Weights of a small transformer language model.
Architecture: RMSNorm before each block, rotary positions, biases.
Each number is 500 + 50 x the weight over its row's rms, rounded and kept within 0 to 999. Layers, rows and columns count from 0. Numbers have three digits each. The size before them is the row's rms in percent of the matrix's.

# up: layer 5 MLP up, 1024x576, rms 0.0297, rows 776-807, columns 288-431
# down: layer 5 MLP down (transposed), 1024x576, rms 0.0233, rows 776-806, columns 288-431
# gate: layer 5 MLP gate, 1024x576, rms 0.0278, rows 777-807, columns 288-431
up776 128:541543491527498537570492542574486453532462501489531494524433500497414506466441510498480467477480516459584488405451472506483573509507468464398531493550492579497529436533476465451594580448397438524429428515538490461507496540487465470471506527514479492522472513421447567478514500395448533508409527473551525474494570466516481474465444542540428511489433381497471560570501476476532515537520427438489498415489592509510524546432465537484494
down776 106:552531489490456508549477526536495509526566514528449501396508545466426498546575558587572453475505504398446482489539400499464439489452596482548393554449401484522439438512376533480508506513406453436457412401565554479326566548498492547522529488552454434463533437500391461501473426511522509547476425521452604491545582452535418509469538648502532467533506473492519533493584495455510526515521523491398445478535511476542503476463544533514541
gate777 090:441488491512445432488542561618490499537423449403594449555470502517501469577513537477521557448452488525427538481504486427463450525630508520585440419481459560512505518478550542494373550444589403513510509488540558474446481442362536453434472324579493556523511530526581489506575512571514489463562608558560493503529436548399577416576452443440535594604497575554496569518515523485507499494470470513486546577486556591458501451444552453510502
up777 086:555465513543469504474541485563524587578510398369452459580526510544420469550547503511555495468472476450464571475581416503456501579528477557595457408568482499499459463586505554509484503564599525432475540477525483515533498488457492452446444455506407528526458468561614506430537480440460483462565518413518527570538521414424494433573530437420482542581616473458467479581522458469539497490491615487541552530521466512508458475434526462497433
down777 085:612506484472470535534482516475404470510570554582434544432556548503507517492495461458422462533532486526548462543449551492494515485423537343478593518514504476578596530531576467554482445475497478449531505509377466511512457540569394465494499528477507487481431468492366517512498403478519546562449454577493470555503514536613601595403515504595453398426469456461603439505477542550496463549495526555507418484431428481515518493533582526494511
gate778 103:453544411527508476502494528587516537606623533516406472428494563504507504512474516502506546627486493592541435445510489505497432568484483519602462460508551514456452465502500625522486506481460508491433486499512508522546560548527490524424530552618539542574497582553567539483580627452539582494506509449512553420616473519476558521625506567449482506518498536479543485498434499428487565579541506468494512517550474485540526451619457452455540
up778 104:482508498487465448470456522457532564545587495433342492484464443491483468567422388498511524520521572485471447419589521532467445465439531516548429457663523494443514547455549427545485508541502494490413510483512540440537444476432500488413451495475497487503402461429562506533430439502533499522560519477516461500534470469554530491539524496526487470590506458464604532490504536555571524522486389567547544462502431509459490437515530514432558
down778 105:445502454474568457457427490533477562458521462492485488494500464492495535419442420484559530471543474460476550428426431582549546552494513470551584475433593504481524432430414479485476497592513520428464512443518478498534581557491426507523434475552433526538488509506461442448451481450548479528426539487503474541508607626568443474465529460550442507464479590478470487571529370493472545472543422566459453558483482467497490554518438479573446
gate779 105:428555449501449491387555560464520531484491443521508552529475532509552479521535524413501484452524522474403487486513559485469548490550534590501487515482554489547456578528468612420553473470478462567571478412593508529459574544495480534547557514526551566532529435504414581524462488468552524530544526609503506462543451464607469473510461517514498521550430424562467541493417506454451529551459510442489523550519477548491469433435525458564529
up779 104:458455522459432545507426502511443399550581483564450417468520527490421456492515481497547458403512523557421514489518462534505530539510466466564542490522460562469455537470559480513502467421474496473501523556433520495401533564478508531403429468431407569461463499533517556478500443485617515453515481508437497485428493580436499530521479396589492506685449461585608522535542524401495480508524499589471524509545540532462577502487518586536518
down779 106:534487483480498431564551500509546497541452507537571400507499479530496509501537545488512496462505532517447519576504552489486456472588417555478531567526509499509564542589477508455593440456466526458585502521502505494571492446537535451585502441605473480502388542534437399498515513435520459467465556498475495437487469464521577529458534514571535452440415544552418457485513510494584492546561419506495498523498485469442427476487494492456477
gate780 107:500543454440495450443508486551471552507442479445505415509504529565556382475550562430572432548534491463563425560532471493568410500511443554495474529468521471527483429495491425487455509510558430429492456470589538409554552550483562600503604527612550479523565560385460555490538411528556509523467491524506471561414484490482539582556492590560506567401564504539492523469514513462542557487564539613515497540488484440494543596563561485506521
up780 110:529492591458418441536579480492523567505512502530487474534444438524489570505538562444539465568448475528541503462479535495516525556459580468444491513559409414491542538532442404483462470469513537507539629517520544486520419438460484440402482505563579455413478580495591528612564421580545455436539499549546486392502467526476480527508439473516520517515555533591447537449499474448557442505518489515577555497535557583548576510491482430552461
down780 111:475506604487566567526594551474400445400535486444583533433444458484510502471501476533473544444577496489514469442409561550463524488411481555464520548477433498440528483460569523546417555471422415493517465660605533537573557512480504472479460451410467523487513510534496514406523449517439505520454465499555433572560557563448497487452581445511425586486474470470553487486555526524471459423476573508460500577565475585554429503482504440462476
gate781 096:461555462381559462544447538534537488379554520467488458506490539510568590544555497521617521487511494534500567569468485533552542530557408578468422479462438451454457506479465487557521554473464527591590555573568560527423608385492529521546478516493482559450536498569529552475504525470474569591496475570447554606504513464462516518516446393462516486552506620544461559464478458493453506562542519489477421485476501417579485501505463491543410
up781 103:388481501413445536541472523477553584515503511527567398603514508496521509531501567475514510463517502505527621492492509510519485407567517488563476508500434548465445505586563566514559604467463551519501564499445499490544588473523485488483582435471498518419531515524475508455493431544536447603490479504532507419544537471493478501552508487476506525523473570515445522498561524537454470537550499527460489416537498383570504484556431568623468
down781 097:513437431508523599492460546499510469473497530471451506453525441497489436447566578492505526506518429523455451544506473546477476470475478495534444493497471529595535536478429483479529369477560520442504512437490518602495407593472544540452494496426470402457469522472459551486505523575525489410517516457533509537410558621446500494473552477482513501467434504421468482426475587546542477431512414603423515482440508563477510498528538538423561
gate782 103:503517563513526421403534521541507481546541481532557490471515549551477480532559539533418450437557428552559466507445486545570488514479407429470526480555492542499539457516567474456486463404526506491494476460589455444510490559409500519518390499544460545458557573414458556538467448562600536450435468500426538500426486561528560524617536505475537464449476460482485555531462518455522439499477491496414508492523590487606448521456445530654539
up782 101:434466529414564547497497496487454524500618527469535536502416519603512526546496539491562483391468464569542629566489495476488529490470532505501495520473461508488437487529500508571486556448527578527488529417462507479488545506512562490510455518478446478527465469458522547536508499453581546576523397439382575500482511472442437528415454415527591510508515432508534483450429487490555407507473545478519438498454427462480558511511496495501462
down782 103:508547389518435541443553474423507436451480440555487508556520512606520495412379489470487423521420535464520497590411538525461537567460424519539460411501401476562558576586542448476509481504648499520572463489516518551415391566471448528510547446514544542586531559502471467440393470540461546452500606513431494546432463583424455511480550606539505510557527552483428503496516440442494497460506477506521456496542509519570441413464505433502497
gate783 110:545527449464472487535516525495623512493413465457497417446568500509539543593491543490440476440510522510620473477431562434447465516501484438469408482474624481532416558520474429437511499460488475508428471543534480502433519474470577513591524476554483614542549546492612541531442488495533542452583521485479480481518501504522522563403399482470537592424488450505485498533495467518429512545495570520470515538503471480515549457491460396480601
up783 103:569601582464418514486488501509460479522573623501525530495446613454533625465513523472483471497493478510448504492459639576489498430509427450563389536467467520554470383517522552525524481404470440538458518545447552423547605577528425469392608570468586403521522524541437390455522538504569485516586449513512550474558630617582399435545515442539590515444376499513443459471421512385503502601431536466515475461432508570532489515485601563499456
down783 107:509439499512527536532523549460587532469482490554507502526498486434562395483454494569469532417455499546507493510464465458507445542434567492515474507484522404550401661485529577488499485507483585488547546463461456628476543432529531476525516550429416553554586496613647425532459523457420493547386494473439477602475502527476557538391517502453499437481586487428529539605455565511500469518479566483478542518571381525471498547477480523524475
gate784 094:519464437459481523542528455401529464453496461475541562457527471450503433471539536594553518453512483464491421521532512513447533481547426490467476438479523496494542542534562546580403531492441481504577519522561473450480503370541542487567523429542440568470543499430513512525519524481405501516571599469452580513434514467608565564492439549414468475492510428460575433519481540501533522532586523494561458524519447488570560490428498489524515
up784 104:509438564464458426546454432408492476520467491440539369512470476550530489415570458585533510398418509496513474533533558573486486493544384427485473490512488428488445528604521597450551559536455488477583458584473462414550429488629475407611516437517441538367569486438481463501507431516492429534520520483480586551585582534524581497455410568550529364475424460386583462533508500438422519472563523556630397474413531501531572493456549532510537
down784 098:521469389524490489533504455399564508574525520500455378580531563421500384455505505390534424576485526635468558569602520451546466581444497426542452545480441545428467525544567532492519553584532484574468463452443493477457475479483563483522507464424487454426446452565542392473482520438601517483495500483506458507438469532534439438543406529493548522523551579557571537502585523405448468508497504414477549504618492558451519524490474433638496
gate785 108:478461550492576513520478493576439559482386577423500511454576429550495502489582512510568583527515520463531454501511491498595430519585498419484532522596508467369500502469502523548460546475459532507449513474605446510435479456599435555516441487482547609481433553466649518429447497409528443541520552507546483558539569576512545549571566492501584469552558483613546455554552540542512460481500443492505495549478477482524471429514465462547509
up785 105:565511552518514412484534566488509511589570510514433395572508539475518417453500465477440456601529528455461525418485476547492487418365504518598392493466457549539461499437511449534509472554465419590480452493462513496556443567475533558527532452493448489502541399543412420387475525511553473509542467505563548460489519518498419350591563476493518533449527588413496510490536459450566488440489482541505473450389381531448502540483525539514398
down785 114:597526490457547446493504508475433464488515578514494495402542429608420433504510485559553388473463513492554539501517489503579541459650380460424485520527546457424516466451434524455592613525528571482525498501540529428523420534554460406504419512558439478486533516558517559475548506524461453393521482504546410579522564471474591543477504520531536519474427364498630486547508523450512491463477563536517425589551531494465466549484467453478518
gate786 103:417538455416520521463555463448487450514422564535563473547507521399500542521443563477546506472425366510465517531427482512465487526506421478518459523472494446507524417461522515545538553462459497467539503525486511543449522486449580507463520563519496483522580506491486482482466526548411485514553504475467412539468497587481585561469414554412463496467542564441541500523516492451495545575456553520445590443464528551544551482562546427557567
up786 103:489525488625392470516425449492506463466451476440532434455513437555512387428555499482494525557437499413502477493551466573484550473498472492456539379429539542534480482385604497472457427597535476509533529562490597411527467493514568525454564516560493564514448475467519442495494521485482517519436492505462533407504469395529511519523487440469499574455449519398547494507498456545496462429460467497466593414537507492541528504509505546552593
down786 103:535489470472498536529579483448433540467452510514474481477448513399444538443601510555427595519508424605508433398376458544574478468446421517531536560504489490478580449568491465550544664475558564435476492489562482638511474408559416490453509504478523479506451520571512478494431508470431492557527525473506406505534556564504463509428528445484541527565457486456422523516488486491510455499503531468466477544514579499420485430547473421457447
gate787 097:513537474483549612480476534530516500469468569508399434494509463532570448584570487495526476482543533541457459469521440488570439492482493434537528504442515464445536439487487448529447491393534455468479488489516575501493529487485541574479508449451459500481546433585520552491415483541439510492614613486499580506494472618479628444514413438435469609553548489546502455437539513474430516409438513481475561519447527526551498474492569511521518
up787 104:438513418481492499579545457517540484441517505519508544443520622483472367528531469466481542518432436464543525587463494520415510551507484566582527454550524429551509516444418581476458453554476559539528573412531481457523469454478492517538512578518473506498391540429506578535507570452516482532481401497470381503476516500540579578511688508506477403489479512526446552520545559476597426621517479528587532539626554437429519507593457468508470
down787 098:458521498495524457462498548539487541464369473497507482534424486475483431505485433472433620506538544603389503529437468549479470480419499459398537464484570500546538582397525407519467454470505517509518504493396541543518488551545542520534465530560501489482538533458538519551462459517436464612619592540474487480463409582470457447526465427443494467531497549452475446453467504478471421489542458542389506503484506518506493444534531558549546
gate788 106:407489508502547512446550512587553625489504523450441444572408440514499457529449519475503478446490534489558566501477539468504544492544459483509409555455443472504447472490417540522459558454572592475484491535541556532495462456576569460486567549517474444434526421449455564574515500534516577520441587477390481513466450579523519589514452490409560402481494592496504423510394549435499539501495450457497458464493476493507494444425507532521527
up788 103:518489536548434521548442495519402513542486622499570580460437582493394566560511533456494433516392483536557545559481565460482532520630558454570485490551517574584378544508490497476445499489579523629500532439533463571537493537444423558460419535472529471559609397551447452572561419503459470427511434471515450478493528505513505437482524553428595536511495521552467530513483474543544506509515497472436568528481493504476454418454484456537459
down788 106:577514541412491532466486497509588518402613483454431494536560457520556440466390470425455497494504506559441469579560537532503480506447538512602540501442520374510482494446407533598526623476463522501461532456508475491519509513438595539523533548437507479490425535476544556443493511502494447417525618431522468486411428537559504450494490390569515542507463494401472522495519484438411459537405503574513509501511562527552529493451453534542469
gate789 101:533430475560601420511494503482514452468470607451485497529476453520583500511602513548562547543537401495407451505513428457524500510547530510488463383565425419499568517493585476510442507477507528447504539513549526444399506377496561447474400477625449501472453461467562553514494483530470485509516573541464536503561485538405568535482479479523455471543544467524538582488575551500533474444513501528434498481495461471541619438519492398532535
up789 118:498544427537477643489516390548520447464531440510498540436487442449531539466509551553478440464453520534537509458488475450417488471464442516525546506502512544556567532421469522494499466506415559480532443504461552563522468549407513512536582541383563450487492503531478565595539587501369578472463431572548467591545471499564466432499437458531533547461580574481492526468397441406506503647421489435457505491526551449511451533431419526572514
down789 104:451502468489455508565529539495567442567466504567385488490569524461528507454548520453469498457518470573528471568496509535561577512542458478487498394526441548549566503572452466543487499531567538424384402525424453459502475480466593395540466551531534481496494548411492516504470422605466557495471509496528505495473539559437517494600472530441531520484495521550610508527443499466571468551425547476584436512497450503572512527465562467482524
gate790 094:499507476491487445520452509418544533541452459493530508528613526534476523483468628455540454548508444470471482507626510507514487538424541506399491497458528533504452528470516512476495487417572579412491505456565549464422514485562528542591446550552530512591454543461478609480587423478494477588554541509610481452390477456427554523509584543521450435433537508487470441476569516610571563539525434525564538574501564543522465470563497518532615
up790 090:474600473515494514389508524453548559512543513486490456478587538456563475593475527466544548477484615508453523497480510498458518484535538432492466464569487467482401467518460552456414483562507421557505463517505493524429479472437541457566517483484456489477507502437545402525441445470590481448468428506455517539496447496470455404537531399496550518509456530492516556477447412414469460488468525475439534568468512558566474437432557521566490
down790 094:524568522489497502551497415538470531445512464480558512503464434452497429390504486469462436477462431474558529466550506522534552487483521567499504440574548462452470549445464447578568561489479497467528548448497445555496536472588509492453417476549464546482510583565519498475531572560485411506545492523557497416522463550571516491502451513538431477395573474525640416493549550465486534560523552457510524490505463494468495486540484527471507
gate791 102:547472486559502504466514471497486471489508523561519451538426460519559570442455412480483517520547501483590542467479505494489476501449406503498483446447400515448470518450394604435491454508468426514478522530464514478509440506482597608425493604535543624483423477498554484417541546525521513448547509521449490448432458558473540576471488500495541535515517536562447488543447588468530483571497594480450407560489510500543555485519533512578572
up791 099:500532522502461600523560488514468481545580411371455592513489450496511628489523548433468551463581530608572505494556491504547516477458474480535494512442429479448483554476483449426575563576498577632505543504559515474507520481473555539521501531533484471487529497560487536562561484481569600527497445603457530436567470553490500581481487564515499521497424519459432471503491369498467595410427542485499507440363589542556453449530453438545502
down791 102:513560530560472505507485462534499473512444536445510499464546640460552532448433532535499569490522507583544478517543509553529533427427536502561509456527535558490491483491603541528493501513430449488458519514431364520525485571477488601586537426458590498431524500496458511437378533537509529471493523444520561516367498513441441418432519462458411588438526497450548520605468532448511537487570477506529491434544523470519451523375439566527516
gate792 116:473481496508501440511546486515530474470451585438455481458535501621494442579520485491513482464456381512563491580593442414602534495548525609492361435537579436501473488529432482477394504484542485527476486513510546482510544468475510503601534453519447469527494442467578524561524513489542494427606558559441586559438526563497487524454536459429389527517550451497462497572478443523549617628530533522485499488489556421465458522431517477612476
up792 112:471460503509556554496502431555499444616503485470514522469565499520518464493399536450427454531532443497500493562548457472513549521482508502439438509570515476550491571541572513451568444641543567543481495469537516494580512560494596421577489499400562515599528444446441561554430463553550536571591535487523591478457480447473394522437546493561431558551528575385541516429435448485456571525487435537468509452485536386456442541519483487480401
down792 118:442552469529543514493451453504422529574472523500450476479441477552486441537544467608494487476419560506512530505424475450538475607371421494510453500417500428459471560505525430462435473465543509409561500423520537496559476556484503575504464485549472609442610547546502498367484483435531510471447465559531512557547475436486446477551495490515478488482372497567525540534469554479663590454485496554561556540428543515435485453518514483611491
gate793 095:490558450417461570561522554507488521471513477484470496441474494497486514375467497443518445464475460592527499484495441507453473397493492561522556436458447529474486433445576455509475549464551511621449450532456510507602457524468463530443528492398553503570518491509530530461546497489464508525548551448525439481495414468570453528505479516575417575542531433445472554471445431535450533507530470511510471521543436503505497487487503504439507
up793 092:530549479451512481483481482462408447471460565431550448536548466526612497542492521513600500526499568559561510611534496456501496472453618534511537501487561555540456550597574466538488544366558471543470569410527431567480447439482531443536522480576529499463470565527588508542557328509473457461536554556519581552410509512361469511462518501430483540401545562504533475553540504458568524429442564489464472469467554498497568471557543479549496
down793 090:580520511474454585529536495524519505475551417455491543514498514575480472412556474561453477443435513445529499481457452554484568449495438489568528465500482517512534423434445479518472494542513514492467480586425559479548427611474496526459553560482510501500598500480550603459424522502417581516546485462527561494470488426533494513475495473541539534601451488514435503498504572539474511506487402475502449422535437471437470469427538550428499
gate794 100:505444504525440503473417578573479515505531525446514429533631443456453548544573526553469459609436484565463615534489485487609488554585468499502398492534484482495546496457604446611498537417463470548480499539465416477520459541553509590454493499519432527430462536462521545486498523490469490501454511546524515470490574564477520508593465536509436462490634463642574587525530569414474584526563559520514436485430426461357540459410384500525541
up794 101:496514494503544437473359568488504488510398483564393486489507492524509502389527525549521557548501558396549479518507453557500441473477520451473505499451504458460404505538585570470484384494529520488509434498481474526490464451538513529444529564485396540496483564455506521485598527510525478547442455506507560460512541411456547509491496581584578448552407469467611552458510524502464490541491458505448505405544558473578485522498521462435626
down794 102:591476496589521506460502544518525498535481484424517566478560450494504554545525529544483552547497551486462561566417543516533419454580460495408474579533484533564549495554523398481506519612487497555477534487525465459470564506491451482531491464586466463506439460480468453542558519512471472537362552551538551384590490434532487601482492472459470629503563528404531517580440474486468530510475496488537596494561493459478455511430517506480580
gate795 104:502497416488445525512489452495511552529489501497451444473439618500478559616493422503538471481478465416557506528435510446452502536465387527514479464469438442510526528483501505506514544558449450452509429555493452458448402506514485532445550544526521587454435524553484486546468583413465449470508564509455543597495555443539571546554473452477455408477502540467541561524531560505494503512575538465489530543405466573500504485401591502513462
up795 098:501557476579462561512456528478465400504466381569484533523388418501497510364480590617467579446471476605435476523466446504530518452610572466531538521494535511573390482581440524440476469516535476492522520504579509429506557586504539460436441510429587495499499504502523501505481432471490436547501426448481573517516515516586528464574479533519511513584498484522472488484532461540472434462450548493368570426506521506559540525476594506454443
down795 104:487565425588528493504520450469433510542472595477505475503515573512554478454470434451455547516441554436498506424418548473548490419500456513450593478442466552489575531438549455450508582517475456464491477409467467499426413461521508504531498462541495510459514527528478457488546613501517406507490608517602427596519486467517474483462542496404529450547508541507549467561519553443475510496496501564526413425480554546541450416510427471492525
gate796 106:505572468403484479480580496537543527454473520439514482486518502431487512507497527513504479461569501519522440471516368425474442508501491485495456569454531373567531600425494544475482529382473462433584493533523475393612478481599490395542584543482597532416531501468460541523479464573387492578457524441430534450445518545505466505468514542520411466476491497391453480461402488553489553545410498464429402496509462474571469513533509512565507
up796 099:478455490435484503468530505576532502463516524494556510523466462550490484481493607552520523498511600500498469455535461521499432492461529423446566545476421467462449444397533497436507435476445486579478475510495464372542426616519537481481455569573497578575392518517468462399454519456513474510513439532419474545561427444466459500504472458498496480427487518425495443466444463425531487521464472490428539498527486556507621452484393449441524
down796 104:479494571501471509468405523511591471568468507518470496500511568468476473545491460497494532603476462451477496510491509456433494471499483484503449511493467585534499430548531551605445453503573460425484461499500468616417518504506494497449498449484461528455496543511461443533480544468506516577408509478582484434518490510403469464530432619526555473516505538489496574503526459589466563541443420476513537482419537474512464547512539537587531
gate797 106:476559504460403381531537484494546472606501523535482532527544579631481489520580544483422478519464476407459512516500585471534491580442568408449391562506468560452422556392484510507534559473519524513362437494504463459506434432540537485534469536502523630495440494458500574472449548416565381452566537514477510460486513475488476516576422475442569517529503542492461467470608499500538461613458506572477552557543483465479456521492588506488542
up797 100:535468494448575556459487506477463512500443541482474507437404497542507495453452534517539465541480585549531513469550485547529556508437464511521528442550521540518542493527484537530560497588491532494572453534460480526538530579493531540467619543521532478447455528552389520538498494513525466536542446568545505468520592486552492498424520588523472513450485430500506553556562441503561483506464469464457466517426472639504488516460525477502499
down797 104:438502490477489520544448557516512511518515482588570442503571550422556480491389502381494475526484488530484520570533620491474533510535490532548486451471483465531430385472504482553475444544426555479508515462523559399425571451590554425531522433431461500450550556495511532523451584438467540476435522411447533470523488505458518520641420398482518491477545586430397618503374372492444579573466509535565445506476554481528523447500517575519536
gate798 102:487483508566513512525469454406504443514477499494482467552413483484514498516481485435437523521444371482447519483470548442583504472514436548540465468492377485445443456497566531517502559499445513463468523480479510470555539433546532480563550479547477580412479507537559484436564527498512539510520546567539465552552537514445548519509416502488507529578570478516585469503451518510474600500516517392558481399555533501527420539515517561588492
up798 098:434507474565476524453411502490576553498529447489549517554570490417528635484430604412452468465486479570537570492547475483486463462454529487504479534455512599430488499547539428515520559577516464449550484454526504475500503628486578504441495496520564368515548527528414390494576544445552503443589414557455536498550443488604423477394478510532461485468558420471490504423418497484538518552512547504455525536443561534329475509375486531519507
down798 107:506529524430504552494557548464461521564543580439512488487484508525527473516598521524551354517461524391546623565476544521607515504526422562429586524484483482580580481476463572521526500466449466518456419561466406494474411457445570510479609459513539597535484509481515541557541536560465473416432471443584524530525597461337506557535455491520440545499464514536451441548598517564451568512515522516533542541559468503547488522539625540527473
gate799 104:493465526467455488501507481503528512450561549444428512515518472458516571574563495532480497446572580468498532458513514489468392449507551545532451541585519447501456527568460453458481581547624488404396508518446404472504561517502485401557589533657436549538535554522557519446504585579546588518473563452430517569503543557495441518499541501418483499455552489476469515489587459449503543421527524501575539518357518446462498470568394600477536
up799 097:593455466477497523424500460480565512505566468421422438514512552606527498434511511598561570505529523606493438485613579528619482514461486467511525479469530475476501525445505544513552540402474519505573533452503479503502550578453553481517622474514537555509394554537456488505542590469490504417574557426511407515521551486478513510492518522570439476429451476476511466569515513522397493463458578492437565488538511493546514517397483458518519
down799 103:509442464440466395545549495503536456476411618476556432546557474479473486586515480470436626487435492490471497502441431442419498491438507547543450453502427481506539485559484462453473521616536328486484489550541567510465482406571575492513525555556393450540424497466524516445480490570420448561470472540501566410563488582605549426505498521444446450490476460557497511520479520424448611476539465444477485526361407499399453420589554484444476
gate800 096:455526517397437490505508527585497534459523522439397479467549629479519458507466540392507476520520469510609492538468433467540490466445562485452458507474423546513554412472552463472494460511557400477400456480529524500522487465501432480545540433536465511486472523447450510401549486511620422502496571492447477429539537602579503562447512491459391479445516519539528579592418450492467440549406539444467505634477459501548454453559511488562508
up800 090:473466496428524529521526473560569415540540486418457531503511514447501572601548535490507514467474493555507488486431544583590466466556553477561539504561446482511494597603508541521418459376515493513515571489492488591423411409491508529498475521452499460586484497568498521528520552413489523474537550424568484552565500633559478492419466487434458424455557381506545518548545436511476480549475477480548521521398496457571509487525519434559538
down800 093:547504487480553442484490567455465496520412574590484497471533475401465509490541438495488481559581478464596423371461451434527486411439434569455463529465592511495542434485457504511494488491447543457555571556528534513558480575471512587441468408604456554506513476436546528493531450566517423461522414501467478562491515384478544517593455494526519590581455508512453463578467462538547502425469486512477545457482529450487508517493503551452425
gate801 103:454427533473519503545507536426498529509593527450523491425550526480502439484469472417442430586522446451421540540498395462454442495470426487419504457457560535507531394432504433546514470485529447507419541444529491507544533423458556601564379535519450467493559501459556458534579495517485492498522562553444403485414420485479462540563469497565620583521490583424451448484534468355584478481414430458530470522496507561548507543452534523526509
up801 099:542414538572477468432493562463443438521536542481413541502508558485437518540502512552477501504484454519456454468476503443500541452533484445524474434521523470572386500534473466535499513440486611491549542504547466531566528532549413535487534427567534450495454539562577494580514498490492517469489484544513462554425568512593537454510456414429498486633422408518522528475536478499523431443499418487504479514482398492524512462541577513490496
down801 103:416494542501466484421548561491488448465475466595504538518475465514576449494510478496458546572552407514466506547514473537487436471426573487530545505509536443542445498503511504487537601602578575522460505557410567486424508347520621463543520579419498450591434453498557532430437489542525605560510503553472511420503477485424485472374558481477453562500588484464515460518477415514404510567455500403521582557457528434563531537538450508400519
gate802 100:585560454490377536506460465484439483546566502521476457515508463592488486498537530478476518485462553420540437458564550530628571464528557468501545496417496547543470465537448504513493473436502537545497525447476461519489455467587479487576491496450560465521473552455454534476488558477514545536491419476560482484515503505512473397553474529479547494486536498485581416347452548524449600484505524508502536473449571486538471545440471437479587
up802 100:478459498548521557529481464515466512511540521537520500494506534450462523420501423419496535513463460579492494474460466552601501498544475570486546608479487480494539532547522520540510464490457553538465422464529474543457456433554538448555472577478387521506599451422473437430497543540551590546445435529568445492569506581511565523468577481472431542387552502478451444386461539459522509584490500477508546607500539501579485541456456458474494
down802 102:491563471434571409402496443482563475407460475485521480489466534507490512507477499476466470481509528523464516559544508515487498484451621419536514415470526438486452422428469509436512615440578457593611618479406390424471438498491491506418450430505579547514478513468560516500487518616482476505388514466492520550451514440465469399428433525492564471560458429457497462543575539477498537496488476529517449418528484542426565504496469560466581
gate803 102:479517456476572552519447450487504516473497472464428454489541516490500596541535536475472479526550555577469517445495510491461429443406526529508436494442526511503486435523529520520487552505574471490444499394576470552474528533561608519503587548552519525474512555493499456424534508480590446498554503520480472556506526470478428391497538485490451530500564544555555557451422529459445512508473606503515507539441518502502493464515527524540586
up803 095:518477496433420510509509642520392520427509507540482578495454452522465552526557561496481442465545564494542459544552492513408477589438366474474488514445531551500571538526488460478506451555395573542571508467497465555527591443507480519494477407609447427420529580545551573438478443492571430594448467492503549486444460490524531456503589459554405424540454472514547579558545463494477438471525446529457506477556466484461555477477476515542475
down803 101:496513511528560525445514475508550517484540586503480442461448482531561493471508484443564474614441500460483523589499505544616474554481567593486559478557456488492453489454501517467536535501458499511453440571467470544551428528469587548517523627333453451485535468398461491491487576622454600412485556494528541533491486553434537511486462534487557528500552453391527446608503506487577506512460482456534510550520518480442435596509565477497495
gate804 103:500500467444504547401549482560522423358484558529482521401599551388428502444480474433507517556538534549487554530525496531471534558510483450449473472418436478473548488464457535547550557501534483482571538511588519479529548464507552393452545482492558467496518540550459364470515476480462444527453457507475580513513515542613498503552521543448496593586513485477386475494417437480505544532521412429435450483522477465467526561455489518517580
up804 103:550512489450479488471576570552515475457559521451408465504469459552488436582488516496551457480485495570540533433541458372505462511494558507519498471521518458518498476496566528423509610515480488552479600447481469559470549601582385556489532492556529496501458488549391529386513533523491467448518535544419474520554515538513383477480551448520473550477509524475426564533517392560541489457493536443488577501432509476492494480460429443517513
down804 106:568515469498503503583481476441431527449513468449445489542443457481486554454504427480560596548495469588574516510489501494446620529637592579549561567595452509484488473567474512465566496549504499489477397624575434365490609367477636453580595443503471453459441583439533533608533515556445572520557487536481534508442515485510590546516483436554513519533401497517458421401528427603471504525497537450469507512441502448530450474486513412550547
gate805 105:552593483437477481477500435540523584510584452586506478527508498452535615439533535479587456452577437550510601536427490469474475436451480457465431510454520499448518524579507514483545548573430541538534435409523414462626551471468550580515462403566476469450489561470436576439493448459586514411463549577497501573482519397525485502486437541516505531412480433471522588585472559447549469487438521556587480518456563518519464448560577501498523
up805 102:547488469475478510641510463534540475564520454483514530595532512661440499361452504528438594442531458474542512469413520482606525524479550570455510481534585457552559539515501553479485542456617529535479504577567566472511503471613485486468496450536497527559512559515384551503500455529508467547537552534485542506476411497459492502507513516470516519555445522506425503467482519463468511489488497459554559377526572452473497395531439462445492
down805 105:499565488546498457526418514449477507533491490537504502514443456520442532543469432460568506477542482436508453449616477525543555415480409414556540471635508443415392487523514488554446527588477451472553533361503412493450573413527521461575526498550550498468529460477569492456448496564531460444432545554580558427548543558526464476485593445454426461483555485537489557526496470581552486466503521526527440452542500377620561502459534564541486
gate806 104:582472481411519597567575471471399458476483442512513518497537581570556447496597466446523523451465439469575523503548533485516447481498478509466460474531522410516528561540481562555487412466491490415565473438549423550468521529515509542454514503518493478502488517455564481449578543580531497490540520456441461459572452578496452447561587529558521476449567467471482425518588536429371577543602545476481426564478522459509453483494406492531557
up806 106:528447516433552482511463535451430460443472539415536482567481562576544440478454537559502543507527438491500475439480511451411527538548441463437528382475511437508470529601530468423562551520542491471546417482539558446503528539526545421543590496549526596498557467432423541494499463604486569563356436567429551556432501580521533590520473444528461445434539504501467485528484494504491603463556493489488584417525428532494561556597540537604521
down806 108:518612522579513533462538464562538522535500469587502425480478512502542424531546331496513494484527523467469460565518436561461569553476369550480525462552438495560484461543482617554455448484355616479536510590611372521544464457519584370509619485570482501508459426442584547456502463442494469557486615509484533477517568513461487540460495448462447450475428524597486488457526498505470401469505564498489431526547434487546454457536520507401480
gate807 103:617427468382379527474499498489408468475535464515483419526563466461498469470561555493483646469504529509573496524541481458532457555507470543495445425540481487509502516541605559510512463585460463512490530571462418436529461527509485517531510490510580488485456623595489459489568609528488432499467473481544516455504604578486563480455504513528504432531540536472512583530568569480566580481537551498527478538485445563507474465512473552485517
up807 098:465439477428405507595490545551479474458557365511539456500482572440478412585510534559527533504468523437474429592422523614523454534467466419513500454466489508445490590495607509495539514447470511585529458460521485413619466610475597460541444454408545560546478532496475469476435489528504470518509500471538517574523494512442567594494463516502476452494617551389526542437534460430570596507555482490597481495548448553482424569491502497506537